config.yaml
head_dim: 32
vocab_size: 8192
norm_place: "pre"
attn_scale: 0.177
parallel_block: true
beta1: 0.93
final_lr_fraction: 0.0
train_tokens: 155300000
Each number is 200 + 20 x the weight over its row's rms, rounded and kept within 0 to 999. Layers, rows and columns count from 0. The size before them is the row's rms in percent of the matrix's.

# v: layer 5 attention value, 192x192, rms 0.209, rows 32-68, columns 96-143
# o: layer 5 attention output (transposed), 192x192, rms 0.178, rows 32-68, columns 96-143
# q: layer 5 attention query, 192x192, rms 0.151, rows 64-95, columns 96-143
# k: layer 5 attention key, 192x192, rms 0.151, rows 64-95, columns 96-143
v32,096,159,209,219,192,218,188,219,191,208,200,186,172,204,233,176,195,152,188,226,226,232,220,199,230,206,195,207,185,168,182,252,251,191,193,222,220,175,178,204,187,236,203,226,226,213,240,191,219
o32,094,193,227,192,213,162,159,179,158,228,194,236,180,217,168,227,259,200,196,158,221,216,217,214,198,208,204,169,181,202,211,192,195,207,188,187,198,248,208,229,183,212,209,182,210,195,195,194,190
v33,089,202,215,169,204,179,212,208,185,209,207,183,217,226,193,207,201,180,232,187,209,205,221,203,182,195,210,213,215,162,205,182,166,179,212,221,209,153,205,199,215,196,201,218,192,218,183,192,200
o33,086,192,182,221,200,164,224,199,180,155,207,206,202,202,190,182,205,256,193,213,199,190,177,174,236,209,237,178,187,170,218,173,198,210,203,204,234,197,162,196,178,199,191,205,226,217,209,225,194
v34,089,224,174,193,207,197,154,161,208,183,196,211,191,206,205,223,210,187,208,234,195,198,211,175,171,209,188,184,225,199,192,222,154,197,201,202,217,183,212,238,161,210,223,199,178,227,212,174,215
o34,088,224,211,213,193,155,205,236,188,207,225,175,181,178,239,202,177,187,196,231,156,198,185,203,222,208,186,214,192,200,200,227,219,211,218,177,154,174,215,154,208,178,192,229,214,210,219,201,205
v35,083,194,202,190,205,194,229,224,181,226,209,213,166,207,233,219,190,166,214,149,199,200,181,176,203,189,194,197,195,163,246,200,208,170,169,213,214,229,216,207,207,194,200,215,211,207,200,211,177
o35,081,216,195,197,156,218,196,197,169,201,202,205,231,165,199,194,219,197,195,200,205,225,271,203,216,164,201,223,212,211,187,188,184,229,188,155,170,188,172,230,181,208,180,185,169,216,215,200,194
v36,083,191,208,193,215,213,196,214,209,220,222,231,203,182,184,163,227,214,221,194,233,203,187,197,249,180,193,197,222,174,247,196,218,217,192,201,224,170,219,227,235,204,228,210,222,206,205,186,238
o36,077,208,189,202,199,238,222,165,183,192,196,161,235,200,186,210,225,197,201,186,183,198,237,199,187,211,179,192,207,205,182,190,191,153,206,191,229,214,189,200,190,190,175,200,185,185,176,205,217
v37,084,226,198,224,215,187,223,193,173,173,197,215,171,179,215,202,229,209,184,212,209,217,162,226,169,188,184,184,215,184,186,198,197,225,197,187,178,209,205,192,191,213,196,194,211,217,205,190,216
o37,083,210,211,178,217,198,191,200,239,219,214,192,230,188,198,228,178,198,228,203,218,220,196,184,226,211,200,192,204,201,159,226,240,162,203,176,213,202,209,209,232,175,216,234,188,188,219,216,195
v38,087,200,181,148,192,199,198,189,194,212,198,184,175,203,187,187,208,209,240,196,199,176,203,242,205,213,201,201,217,225,242,209,174,214,169,207,206,216,181,247,179,182,204,212,206,200,212,210,216
o38,081,202,191,230,180,141,225,187,220,191,231,212,183,189,223,196,169,211,154,196,179,232,236,195,181,180,201,230,206,215,188,194,185,196,210,215,212,210,205,217,181,207,198,201,194,184,194,196,151
v39,085,186,208,194,188,197,204,212,187,219,219,198,168,210,169,225,199,209,208,193,232,173,185,204,200,217,185,263,156,191,168,202,186,217,173,202,195,197,216,189,195,190,167,217,203,196,201,158,174
o39,079,167,163,203,185,210,184,184,229,197,217,203,200,194,240,172,175,190,198,179,170,243,206,191,231,200,196,177,182,191,200,191,244,192,192,203,182,201,202,242,187,196,213,191,229,200,216,174,175
v40,079,171,207,189,170,206,211,203,203,208,221,227,240,189,211,206,182,225,228,228,181,173,185,244,164,220,210,197,187,210,199,208,197,159,202,215,191,203,221,219,252,233,192,179,211,148,212,231,206
o40,076,195,180,177,222,240,187,174,223,187,198,209,200,227,215,222,195,191,190,199,206,181,205,159,207,217,206,205,217,215,176,189,223,185,174,161,216,189,194,186,179,203,199,184,192,228,195,219,171
v41,084,232,209,194,200,189,200,171,197,207,222,216,209,207,185,196,201,214,228,199,182,181,206,200,190,212,179,189,224,170,201,194,207,226,200,203,183,175,218,255,192,199,178,196,166,215,182,231,212
o41,086,213,199,192,202,200,240,208,202,172,178,193,204,235,194,195,172,227,196,190,208,224,217,186,221,190,225,211,226,219,194,176,209,176,200,212,232,182,227,191,201,192,187,192,202,195,242,212,180
v42,086,189,200,208,179,201,166,203,188,214,200,225,197,203,201,216,192,206,227,167,191,221,196,209,161,179,200,187,225,191,222,184,218,222,189,196,166,217,199,243,209,217,192,190,186,206,227,178,178
o42,083,178,184,193,196,179,222,210,197,151,201,182,187,205,209,207,218,218,229,226,188,205,228,169,225,161,192,218,220,223,179,214,215,191,199,198,199,201,210,167,226,194,206,237,240,184,198,212,194
v43,081,202,212,209,204,210,200,231,184,159,231,234,193,198,253,219,209,190,216,196,160,224,200,181,205,194,168,174,206,210,194,207,222,202,163,213,179,194,233,237,196,181,174,225,215,201,204,175,188
o43,083,180,236,221,234,200,186,186,208,249,191,199,209,182,191,217,176,180,213,181,212,199,203,180,215,177,178,198,207,200,151,176,181,206,222,207,170,157,181,229,214,211,189,206,194,216,199,170,221
v44,082,184,205,186,205,218,195,188,198,229,202,180,215,169,198,208,200,218,176,189,195,203,217,190,192,221,212,165,240,214,238,219,203,199,236,226,222,176,193,194,208,212,215,199,163,236,204,206,176
o44,080,212,204,214,216,203,228,182,205,174,174,190,179,204,195,211,213,184,201,206,209,199,207,195,208,165,196,202,185,212,179,206,167,194,220,224,187,195,211,175,194,192,153,148,237,175,188,200,240
v45,086,217,219,189,205,220,233,197,199,202,197,191,212,213,226,177,210,214,198,178,177,185,193,199,198,193,211,138,215,189,184,258,189,249,236,212,183,208,202,245,211,196,175,195,206,204,216,191,212
o45,087,207,197,232,172,194,194,196,194,194,178,189,231,203,180,253,196,198,208,199,190,230,261,175,216,190,209,176,177,236,191,179,185,184,195,203,217,159,225,199,195,183,192,170,189,225,193,190,209
v46,088,204,170,212,212,204,212,192,220,186,166,198,190,201,190,204,215,198,184,158,202,222,207,214,165,205,213,213,188,191,210,207,195,202,191,213,186,239,188,165,184,213,203,203,193,233,201,193,206
o46,084,224,188,208,172,110,198,216,182,226,177,193,177,192,206,213,201,189,217,223,198,160,187,231,220,221,179,218,214,217,182,203,211,223,181,203,193,181,214,194,226,180,221,194,196,200,246,213,196
v47,080,198,197,195,169,189,192,224,216,182,160,207,183,185,230,196,213,215,170,226,202,193,173,209,227,203,214,216,207,227,176,211,198,199,226,168,214,219,161,196,221,171,204,216,220,190,194,176,217
o47,080,210,192,212,215,231,214,179,183,225,214,228,238,211,146,175,211,206,207,192,188,181,185,229,179,218,181,244,206,189,197,240,176,186,188,226,198,171,207,210,197,213,203,183,208,236,187,194,209
v48,078,179,206,215,199,188,223,179,220,198,222,194,170,225,217,209,180,217,172,188,211,178,168,209,211,212,166,196,204,191,183,199,215,167,185,194,202,191,171,207,195,177,208,204,228,212,200,179,186
o48,075,229,225,200,198,210,166,229,153,199,197,185,183,241,213,207,193,171,213,199,172,187,269,218,184,196,200,190,237,192,213,225,167,231,175,216,198,170,179,215,209,220,180,186,181,220,205,197,205
v49,091,201,196,196,224,187,249,221,175,235,217,212,166,206,167,202,202,170,206,195,197,187,197,204,211,194,191,207,189,194,189,155,219,216,208,242,198,201,208,221,193,217,187,217,169,208,186,163,202
o49,087,193,172,216,175,183,178,218,206,201,192,177,201,214,238,165,231,211,200,182,185,219,229,218,175,199,248,165,171,204,201,218,206,192,176,192,194,211,177,204,203,219,231,153,213,183,208,242,158
v50,082,198,201,210,200,213,181,234,181,210,181,161,205,204,198,170,173,194,210,220,191,171,171,201,177,177,205,212,180,223,204,227,187,199,215,211,186,202,233,240,169,194,186,202,191,223,221,208,195
o50,076,215,196,230,178,205,195,223,244,206,177,198,230,194,207,195,192,212,182,172,195,203,253,160,170,226,185,169,213,174,192,216,233,214,224,181,210,198,214,172,175,190,197,192,213,201,180,204,195
v51,084,204,211,181,174,191,200,200,216,187,193,195,195,177,208,198,183,213,187,163,166,207,220,203,226,226,158,186,190,164,222,199,189,193,219,212,173,240,196,199,217,173,158,204,174,206,167,197,198
o51,083,186,185,214,259,162,185,172,196,207,203,224,210,224,198,196,213,190,204,204,203,174,199,187,190,222,217,220,192,212,212,225,201,196,207,181,203,178,199,187,211,205,192,219,188,176,224,176,197
v52,089,191,194,184,201,186,214,178,184,191,218,199,202,185,190,189,206,190,181,206,224,164,214,206,231,189,217,251,210,203,220,204,196,197,181,191,203,221,211,199,188,178,179,196,174,184,214,175,219
o52,089,202,204,191,220,189,228,213,224,192,190,198,186,227,243,204,242,225,219,228,202,178,196,155,167,201,211,166,185,196,224,232,235,186,213,194,191,185,178,196,226,199,217,206,196,175,219,238,206
v53,088,182,216,225,202,189,209,186,214,193,169,208,180,203,215,197,226,190,200,197,229,235,177,158,203,225,253,227,194,216,183,215,258,164,191,196,199,162,190,176,195,214,242,196,199,191,201,210,205
o53,084,224,218,187,213,208,199,198,209,223,200,196,208,179,214,172,205,184,240,212,190,212,224,219,212,172,163,206,208,199,194,201,158,214,192,206,175,241,167,209,178,150,170,242,209,186,193,184,182
v54,083,201,199,220,197,194,194,239,194,201,181,167,197,207,211,182,200,193,213,223,167,190,202,191,197,207,193,203,154,195,181,219,196,222,198,188,191,183,211,222,222,200,230,240,166,198,198,184,199
o54,079,193,195,221,219,220,198,222,210,215,223,219,189,180,206,200,189,220,186,208,200,254,198,202,202,191,198,211,213,200,170,198,216,202,224,213,219,207,227,175,185,194,211,101,211,210,180,208,205
v55,092,204,216,226,184,213,190,165,182,169,245,221,218,208,183,212,208,196,207,224,218,204,198,201,208,162,182,219,191,186,213,199,201,181,191,182,184,164,200,186,212,205,176,157,192,190,172,208,202
o55,087,205,229,204,240,255,207,219,214,183,180,178,208,198,208,215,194,246,226,202,194,204,172,179,201,246,173,207,235,188,177,211,194,199,177,201,228,230,213,219,192,179,206,233,196,211,184,201,193
v56,080,249,219,191,186,168,172,211,208,198,226,224,197,233,170,183,189,189,221,249,222,178,160,164,221,219,214,184,191,251,220,182,200,222,178,213,205,189,202,207,190,196,197,212,222,170,214,174,189
o56,080,189,173,219,167,185,177,190,194,218,198,190,138,210,202,192,188,197,171,216,163,209,206,194,191,211,210,198,203,174,217,211,184,192,193,209,194,214,215,177,173,195,213,269,220,208,177,189,209
v57,084,205,175,220,168,213,219,187,212,192,174,216,237,185,222,194,216,195,188,213,178,197,223,228,207,200,163,165,211,213,178,194,248,210,160,180,215,196,208,250,212,173,187,210,191,215,216,234,233
o57,083,234,221,200,228,237,212,217,200,198,192,220,209,214,181,241,178,201,195,199,190,162,221,206,198,188,213,223,208,204,192,215,172,205,158,202,211,195,160,198,204,193,210,227,206,200,187,196,218
v58,092,217,216,194,164,189,237,207,172,191,216,174,178,221,182,223,192,215,208,181,221,212,234,181,192,232,199,170,204,216,189,208,207,187,177,176,163,198,200,212,207,198,163,186,197,254,206,191,167
o58,084,202,224,235,224,152,207,201,214,203,193,179,223,156,221,209,228,189,180,202,206,224,181,192,208,202,196,189,211,179,195,150,153,205,217,228,203,232,199,211,191,205,210,197,208,172,188,219,252
v59,091,183,210,168,212,203,188,219,187,194,182,214,137,197,178,220,191,203,203,247,212,185,206,174,226,228,198,219,170,179,187,221,184,190,202,212,203,192,198,206,216,200,199,200,225,220,205,242,215
o59,091,207,215,181,188,76,163,178,194,223,199,184,215,193,197,191,208,205,226,203,207,200,179,223,207,184,207,230,196,212,220,225,198,166,207,178,187,198,169,215,211,201,181,187,182,217,186,188,184
v60,080,201,174,182,205,179,207,200,194,183,239,192,174,219,188,210,202,203,205,188,209,199,210,236,186,212,177,190,185,216,221,204,207,217,212,207,197,158,202,211,188,217,196,192,240,202,163,259,189
o60,079,191,199,191,185,195,195,236,220,193,200,184,235,218,192,156,183,192,209,202,195,182,208,197,193,182,195,207,220,216,191,180,200,213,211,201,183,184,206,189,180,219,186,160,204,203,187,178,228
v61,083,204,240,190,196,184,240,188,199,167,167,219,174,186,210,186,213,201,200,201,192,244,190,190,182,225,227,237,174,198,220,226,181,218,208,196,227,216,186,197,210,213,205,214,179,192,218,197,174
o61,077,195,215,190,222,188,187,233,224,214,190,171,208,165,179,189,199,226,190,212,231,179,216,183,167,216,182,198,190,209,218,182,217,188,180,240,151,216,175,193,214,186,189,189,196,235,201,221,211
v62,091,182,240,199,162,197,179,202,213,187,203,185,202,195,162,215,217,171,232,193,222,194,201,200,194,204,172,187,227,167,219,228,193,218,173,212,214,176,203,174,246,198,218,200,204,197,198,214,224
o62,086,199,197,177,225,235,198,239,168,222,225,201,172,202,206,206,175,207,174,179,185,196,222,161,212,190,222,209,230,189,181,173,191,158,197,190,212,187,167,208,196,213,193,232,210,169,202,226,186
v63,075,227,209,164,198,180,205,190,225,199,177,212,225,155,201,178,202,182,213,230,225,245,202,184,208,194,238,208,216,197,209,190,154,185,184,197,177,181,177,219,209,233,201,203,204,211,241,196,212
o63,081,218,214,211,182,184,219,195,226,183,216,195,173,192,189,237,233,195,185,218,207,195,164,199,219,180,228,187,161,191,158,181,228,182,217,182,206,238,170,201,195,161,215,233,207,181,196,200,197
q64,071,196,172,200,193,215,202,183,206,206,205,225,164,225,202,201,207,190,210,210,222,171,189,187,201,179,212,199,201,197,179,192,209,219,176,218,172,210,208,208,205,203,194,161,204,217,229,159,236
k64,057,198,212,197,185,205,218,197,218,187,165,181,241,192,177,227,174,190,198,220,207,208,210,176,171,210,191,184,193,207,206,222,226,181,210,188,202,212,223,211,206,236,220,164,199,177,171,200,182
q65,075,170,174,178,216,206,228,149,158,182,202,203,196,237,185,201,222,196,226,201,222,204,193,203,215,206,217,220,184,203,182,233,201,184,204,223,208,209,196,230,207,189,237,186,162,208,191,210,184
k65,065,223,238,172,193,181,218,214,201,220,199,207,183,235,203,224,194,196,210,218,180,226,157,190,219,190,215,197,194,209,169,228,190,206,203,181,180,250,199,179,222,232,231,194,235,205,190,198,225
q66,106,206,184,209,175,183,181,214,201,219,200,178,190,179,227,207,132,197,203,191,219,236,213,229,222,179,189,196,203,199,184,221,184,206,190,196,196,157,187,189,201,211,204,187,190,215,194,172,215
k66,072,221,211,221,237,187,211,202,193,258,203,192,199,239,178,215,213,205,235,226,182,196,212,222,232,203,191,210,236,207,210,186,169,224,194,203,177,200,203,182,188,200,216,126,192,187,219,190,203
q67,073,184,218,183,241,226,202,202,192,205,197,210,183,221,198,169,241,168,205,209,195,203,222,170,156,198,173,210,217,187,216,194,205,202,219,165,181,251,199,200,177,151,211,179,210,190,192,239,223
k67,088,198,186,175,202,175,175,189,198,148,181,200,198,204,195,195,236,193,129,159,192,183,209,195,190,172,221,175,171,176,234,188,228,196,207,249,200,206,202,214,210,229,162,253,231,230,193,200,175
q68,061,171,212,210,227,222,205,196,223,221,172,223,216,238,199,163,221,222,186,191,218,180,207,180,198,219,178,168,201,192,189,182,196,188,223,144,185,214,229,185,219,192,184,198,216,203,210,243,213
k68,130,201,191,207,217,226,202,199,213,231,212,186,185,201,199,186,146,211,256,244,211,199,188,216,195,214,160,203,217,214,186,191,203,213,183,173,189,201,198,202,200,164,213,184,193,174,194,183,198
q69,141,207,197,215,198,226,213,203,204,214,188,158,206,190,187,202,172,240,202,204,222,179,173,214,234,211,213,230,245,182,193,174,186,204,226,202,198,168,229,190,219,251,208,189,203,234,194,191,203
k69,093,222,189,219,210,233,220,204,227,224,209,191,170,214,240,180,180,199,226,231,214,204,180,201,200,219,157,171,203,158,196,172,191,196,220,178,191,191,207,172,202,174,205,198,219,196,210,212,223
q70,085,219,219,183,233,131,188,203,216,180,191,163,166,240,179,192,192,197,222,209,245,225,185,185,210,192,181,239,224,214,195,231,183,199,206,196,202,223,239,186,187,211,206,182,206,205,200,200,172
k70,127,204,209,173,187,173,189,212,184,155,197,198,232,174,196,195,229,180,150,166,189,214,200,180,212,190,224,191,166,224,204,205,188,212,218,218,237,198,189,218,195,190,184,228,177,203,208,196,191
q71,119,198,214,186,213,156,194,206,213,172,199,240,193,224,215,201,218,161,190,206,217,226,218,185,171,196,174,195,165,215,213,196,203,206,200,167,212,257,191,209,196,148,205,185,192,196,215,205,188
k71,088,224,196,220,174,158,222,229,194,235,215,181,160,217,234,205,203,208,181,196,203,220,176,193,209,210,205,187,221,196,196,202,191,206,214,194,228,201,189,182,188,193,181,174,181,187,219,211,217
q72,091,203,198,207,176,208,172,199,210,215,221,204,189,200,221,225,145,220,202,194,215,218,164,224,208,233,168,217,239,198,172,219,181,235,194,207,233,266,208,211,185,187,230,168,182,181,201,198,193
k72,096,208,215,192,205,245,209,210,211,199,203,205,217,200,190,183,210,221,203,197,219,210,181,198,240,169,202,224,226,195,196,197,194,187,226,213,170,226,212,204,203,186,225,220,203,230,161,188,220
q73,093,181,176,176,187,246,174,184,191,152,188,202,179,165,223,185,233,191,196,169,199,192,195,210,223,209,195,205,209,160,191,215,180,221,207,201,196,191,207,184,162,210,202,220,224,201,193,191,214
k73,097,195,206,208,199,178,182,212,220,226,224,204,198,186,230,198,205,132,226,202,160,198,203,194,224,194,189,178,233,192,174,177,172,201,197,191,209,235,218,202,177,186,218,230,192,194,211,224,187
q74,092,197,206,195,201,185,172,168,195,179,227,188,221,236,226,210,191,187,200,179,216,187,165,193,189,213,202,234,152,192,227,198,205,239,203,171,224,230,191,220,199,194,214,206,189,192,183,172,218
k74,087,188,181,214,204,213,188,222,230,209,173,217,183,209,208,228,195,210,238,173,213,201,147,229,183,225,196,217,183,168,216,188,214,232,161,204,186,208,225,183,204,193,190,194,214,203,199,206,232
q75,089,210,221,214,185,226,205,201,184,175,193,194,183,207,231,170,205,185,204,182,209,227,188,202,216,226,197,194,235,190,232,195,171,198,195,175,188,185,166,192,206,190,216,204,203,228,164,174,220
k75,087,242,222,222,159,183,168,185,191,178,235,193,201,188,189,227,190,183,194,202,182,210,203,211,228,217,173,218,197,214,183,187,207,192,247,195,207,196,188,202,158,249,221,182,215,215,187,162,217
q76,096,204,206,162,209,210,195,169,245,174,213,230,197,212,222,196,177,201,227,200,209,222,159,209,218,191,166,223,195,198,235,168,215,220,171,162,223,219,199,173,202,215,205,186,171,227,200,224,239
k76,091,200,211,200,169,197,186,241,197,179,221,177,205,208,221,187,210,176,212,167,186,182,186,226,212,215,194,190,184,182,214,163,204,195,204,177,182,236,181,189,195,249,210,229,221,195,218,202,222
q77,094,194,181,198,216,204,214,221,229,185,203,181,158,190,193,191,214,228,220,207,215,222,179,169,189,221,202,170,210,201,205,145,192,206,170,183,211,206,218,211,222,195,215,175,190,195,227,200,174
k77,088,191,194,195,222,191,207,186,212,151,191,178,205,191,215,223,252,184,193,168,211,190,232,209,233,169,231,201,221,213,197,207,253,212,188,207,228,189,208,217,180,193,225,155,169,193,193,216,189
q78,094,226,209,194,167,218,195,198,218,183,215,217,234,218,166,189,170,225,210,221,195,166,177,177,183,189,180,214,200,226,228,147,194,184,197,177,221,245,187,206,228,210,181,219,209,197,182,212,219
k78,092,205,189,204,224,196,216,196,215,184,204,226,212,151,194,167,171,235,201,214,222,203,174,203,198,204,213,197,169,190,210,166,203,193,211,201,205,217,179,205,175,210,236,193,191,223,198,243,216
q79,083,210,166,190,216,213,191,194,217,190,214,189,204,216,209,200,164,200,217,204,208,189,225,205,166,196,185,189,186,186,201,198,207,174,190,233,211,200,188,191,156,188,206,203,178,162,190,208,207
k79,087,200,213,196,201,209,226,190,266,176,226,236,183,202,181,197,197,221,183,184,210,196,198,168,188,196,168,217,188,186,179,215,195,185,186,202,257,239,195,229,207,192,214,220,197,185,193,209,189
q80,088,163,200,172,163,192,212,189,211,193,184,210,167,149,220,188,210,225,162,183,202,209,209,169,200,194,245,197,194,220,201,202,241,221,221,208,237,196,199,152,197,205,171,209,197,216,190,207,201
k80,095,190,186,216,196,161,213,183,187,185,229,200,241,193,182,211,179,245,173,219,178,224,192,196,224,186,234,161,195,219,205,201,233,217,191,186,189,180,235,188,214,181,204,210,184,231,193,224,201
q81,106,205,203,203,199,171,196,233,158,199,222,155,193,157,248,233,163,197,198,186,231,212,220,199,235,214,196,223,202,155,195,230,210,200,193,203,221,216,194,198,202,190,214,188,217,178,222,207,227
k81,094,183,161,209,165,220,221,189,220,178,147,203,196,209,213,214,176,193,152,212,159,216,211,177,202,192,239,187,179,210,198,180,236,199,206,220,196,216,198,232,179,208,196,209,234,194,210,184,211
q82,099,215,194,200,204,195,203,228,200,215,199,219,189,159,237,194,147,180,176,206,181,205,211,230,195,176,184,205,191,184,164,170,217,216,205,222,225,224,156,227,221,166,211,191,216,203,197,208,192
k82,091,218,226,195,195,235,215,211,221,198,199,186,230,219,186,197,213,173,210,178,189,188,175,192,156,174,193,248,188,189,232,177,191,204,172,223,169,209,201,218,203,211,186,224,217,173,201,191,172
q83,090,196,208,188,194,168,209,207,215,234,194,188,226,234,200,212,213,177,215,189,213,195,211,219,243,185,225,201,188,168,201,202,217,192,189,238,160,240,170,234,175,217,212,209,218,162,184,190,186
k83,088,198,190,192,212,225,188,188,189,247,211,210,238,198,178,197,209,225,207,187,209,191,194,192,222,201,194,199,191,223,195,158,140,206,194,223,205,190,167,209,217,222,154,220,207,175,174,228,240
q84,085,192,217,223,191,259,196,199,238,203,204,192,214,180,182,205,191,211,137,191,176,216,195,189,210,193,225,198,187,204,221,191,219,213,197,208,171,242,182,194,206,235,186,234,183,199,199,167,207
k84,098,189,201,210,192,196,210,181,215,205,212,231,210,178,188,190,195,208,197,225,214,167,205,182,190,215,176,158,204,186,190,195,233,192,197,155,243,205,213,217,189,230,203,209,220,194,185,185,226
q85,091,183,199,206,232,244,216,211,202,151,228,166,192,165,197,194,198,219,191,192,204,226,200,200,199,176,217,204,205,218,236,184,208,191,182,196,197,218,216,194,185,188,182,160,226,201,191,216,213
k85,090,203,198,192,218,182,190,215,214,164,179,186,225,219,201,207,220,207,199,188,212,199,172,194,206,234,200,201,227,213,212,188,183,241,199,214,212,152,196,208,205,178,193,196,191,204,248,172,170
q86,092,204,186,197,194,154,197,179,164,219,215,214,173,215,199,176,191,194,234,200,223,193,218,233,144,193,180,193,175,188,192,222,211,207,180,183,159,193,185,208,167,225,206,201,225,206,213,215,169
k86,089,182,190,168,220,178,207,206,177,173,185,205,189,196,142,206,213,203,204,199,215,200,204,223,155,224,188,223,185,191,218,228,201,217,198,199,199,191,193,198,188,164,205,216,195,205,212,189,188
q87,097,194,191,179,196,226,213,196,214,176,181,219,227,187,201,171,225,185,174,159,180,162,206,204,123,195,203,171,188,202,216,212,219,210,203,220,169,210,244,206,204,173,175,215,204,177,195,190,199
k87,092,230,202,208,171,183,203,184,205,219,192,174,164,229,220,179,180,179,179,187,229,175,170,224,191,198,203,213,140,214,224,233,238,192,214,232,207,198,189,201,237,200,196,212,204,184,219,204,186
q88,086,208,234,190,168,205,231,223,218,213,178,171,183,191,184,212,202,201,223,177,206,173,199,214,173,203,172,184,200,207,180,229,179,198,201,206,196,198,206,165,182,194,229,128,211,220,188,180,237
k88,082,205,194,182,221,192,208,225,222,188,167,175,190,191,251,209,203,174,180,210,197,228,183,159,189,217,191,205,221,226,193,195,196,217,235,205,217,232,219,194,179,205,246,181,180,222,233,205,222
q89,102,200,192,214,174,256,231,212,208,197,175,165,219,176,237,207,219,200,197,235,166,198,204,182,228,201,196,197,235,215,197,172,179,186,244,178,180,182,198,200,186,214,184,194,190,179,212,173,175
k89,099,193,216,179,198,225,237,228,197,176,181,194,194,212,239,184,221,205,195,210,184,185,227,200,221,210,197,157,211,191,184,189,212,180,240,175,210,198,197,197,208,177,256,205,235,209,222,206,172
q90,102,188,198,205,187,196,220,187,207,190,203,185,185,197,215,215,189,232,193,211,211,190,192,218,195,195,199,232,159,227,219,223,214,223,175,216,160,211,159,216,220,214,188,189,224,169,227,199,176
k90,092,194,211,189,236,193,207,246,189,233,207,206,235,170,161,205,189,169,179,189,224,204,195,208,166,225,207,181,215,227,216,223,183,206,178,219,201,236,191,177,178,207,200,196,214,224,198,183,171
q91,091,208,204,189,205,180,206,217,194,173,225,178,229,193,204,185,213,213,222,214,188,203,222,182,212,224,222,222,171,183,216,185,178,189,202,211,205,188,184,234,183,197,204,222,184,182,190,165,175
k91,081,231,223,189,162,231,177,238,192,210,205,188,201,161,196,202,179,160,172,202,206,220,218,208,205,218,173,208,220,217,203,203,195,192,201,199,230,178,198,166,218,211,201,220,177,188,191,191,203
q92,094,213,221,160,176,174,181,245,219,185,220,222,200,230,202,225,193,208,219,203,195,190,189,228,243,188,203,190,176,170,189,207,218,190,192,188,191,191,175,175,183,178,253,210,209,213,204,180,234
k92,091,247,167,200,202,227,187,205,169,167,205,204,236,200,210,185,215,200,206,207,207,205,201,171,187,211,184,166,199,209,199,199,217,195,180,184,213,189,197,187,204,195,186,221,151,229,184,215,184
q93,088,205,188,200,215,205,179,215,176,248,218,223,200,159,222,207,233,203,197,182,192,251,222,177,228,175,205,212,226,205,203,161,178,233,204,176,180,222,201,200,177,213,213,195,202,229,199,188,186
k93,096,225,189,198,175,176,216,185,179,200,179,204,193,222,204,221,187,176,196,214,178,186,223,207,207,169,204,226,212,226,166,198,149,210,232,216,191,187,205,227,203,174,191,210,209,208,181,176,193
q94,088,169,210,196,217,199,222,208,209,234,199,182,201,219,193,160,177,209,166,226,214,197,173,191,206,207,177,194,209,192,210,190,147,192,220,193,197,163,182,153,220,171,186,187,183,194,180,227,199
k94,083,186,186,208,214,215,175,179,220,164,183,188,196,230,198,202,223,193,161,174,181,204,157,222,186,180,175,229,200,228,194,175,216,230,179,226,212,195,236,217,210,199,172,214,214,242,193,173,198
q95,087,219,228,213,214,194,209,189,200,200,185,206,255,180,156,200,210,215,178,188,162,193,233,194,214,215,211,204,237,191,203,204,180,200,189,212,151,176,195,183,176,183,223,201,201,180,201,240,232
k95,082,214,182,192,239,231,192,231,192,208,217,186,210,198,201,205,157,179,203,180,202,200,205,180,246,184,207,171,205,178,235,202,165,245,201,228,228,179,217,240,218,202,234,215,196,185,156,180,209
v64,096,207,177,192,184,195,209,192,178,190,199,203,197,215,197,202,208,178,233,164,187,154,197,178,180,224,205,226,143,165,234,199,166,227,236,197,221,248,179,224,212,196,212,207,233,197,229,195,213
o64,094,196,212,199,184,210,166,168,189,185,162,248,210,197,201,212,242,192,190,198,201,175,183,184,202,214,207,220,189,224,205,193,190,194,233,190,213,213,195,212,213,213,191,188,189,179,212,171,202
v65,089,207,218,215,181,209,182,237,220,199,187,208,247,205,207,181,195,200,225,216,228,199,248,222,183,211,193,211,202,192,197,172,192,203,188,179,194,186,198,186,195,181,193,201,205,262,180,213,215
o65,083,202,212,206,222,215,223,179,189,180,163,186,201,189,218,216,221,184,199,239,236,246,174,217,187,185,191,190,182,203,182,218,174,225,201,213,186,224,218,195,177,198,176,217,186,173,180,240,216
v66,090,198,185,193,193,213,187,205,197,238,168,170,164,187,188,187,213,203,186,203,154,222,239,200,184,185,190,178,197,196,212,183,205,183,186,241,242,156,190,158,224,205,228,184,198,219,209,229,202
o66,091,192,190,212,169,188,187,195,208,198,190,166,200,193,157,217,232,224,172,214,193,182,220,209,203,213,216,215,188,197,228,194,170,213,201,233,220,164,228,164,214,181,198,214,247,224,192,219,164
v67,088,180,197,196,235,175,214,163,170,196,201,196,202,186,209,180,187,204,195,168,230,206,201,198,196,220,216,220,209,192,211,196,186,145,218,212,197,171,193,179,209,171,228,220,198,183,216,185,189
o67,088,188,197,221,198,213,234,203,168,173,188,191,199,196,199,210,204,202,208,181,201,178,203,199,233,238,234,209,209,182,200,198,189,197,163,200,207,204,175,200,192,175,186,192,223,199,196,176,167
v68,085,177,182,185,208,204,176,218,210,223,191,200,258,206,188,203,191,204,169,192,171,198,190,194,202,204,222,209,198,218,222,215,221,171,223,180,192,221,206,196,227,177,201,215,221,202,184,201,215
o68,092,227,188,181,200,250,205,207,202,190,200,224,231,223,226,209,185,163,192,174,199,241,184,177,195,199,226,211,162,209,193,206,213,210,186,200,182,215,204,198,216,162,195,176,211,223,153,208,223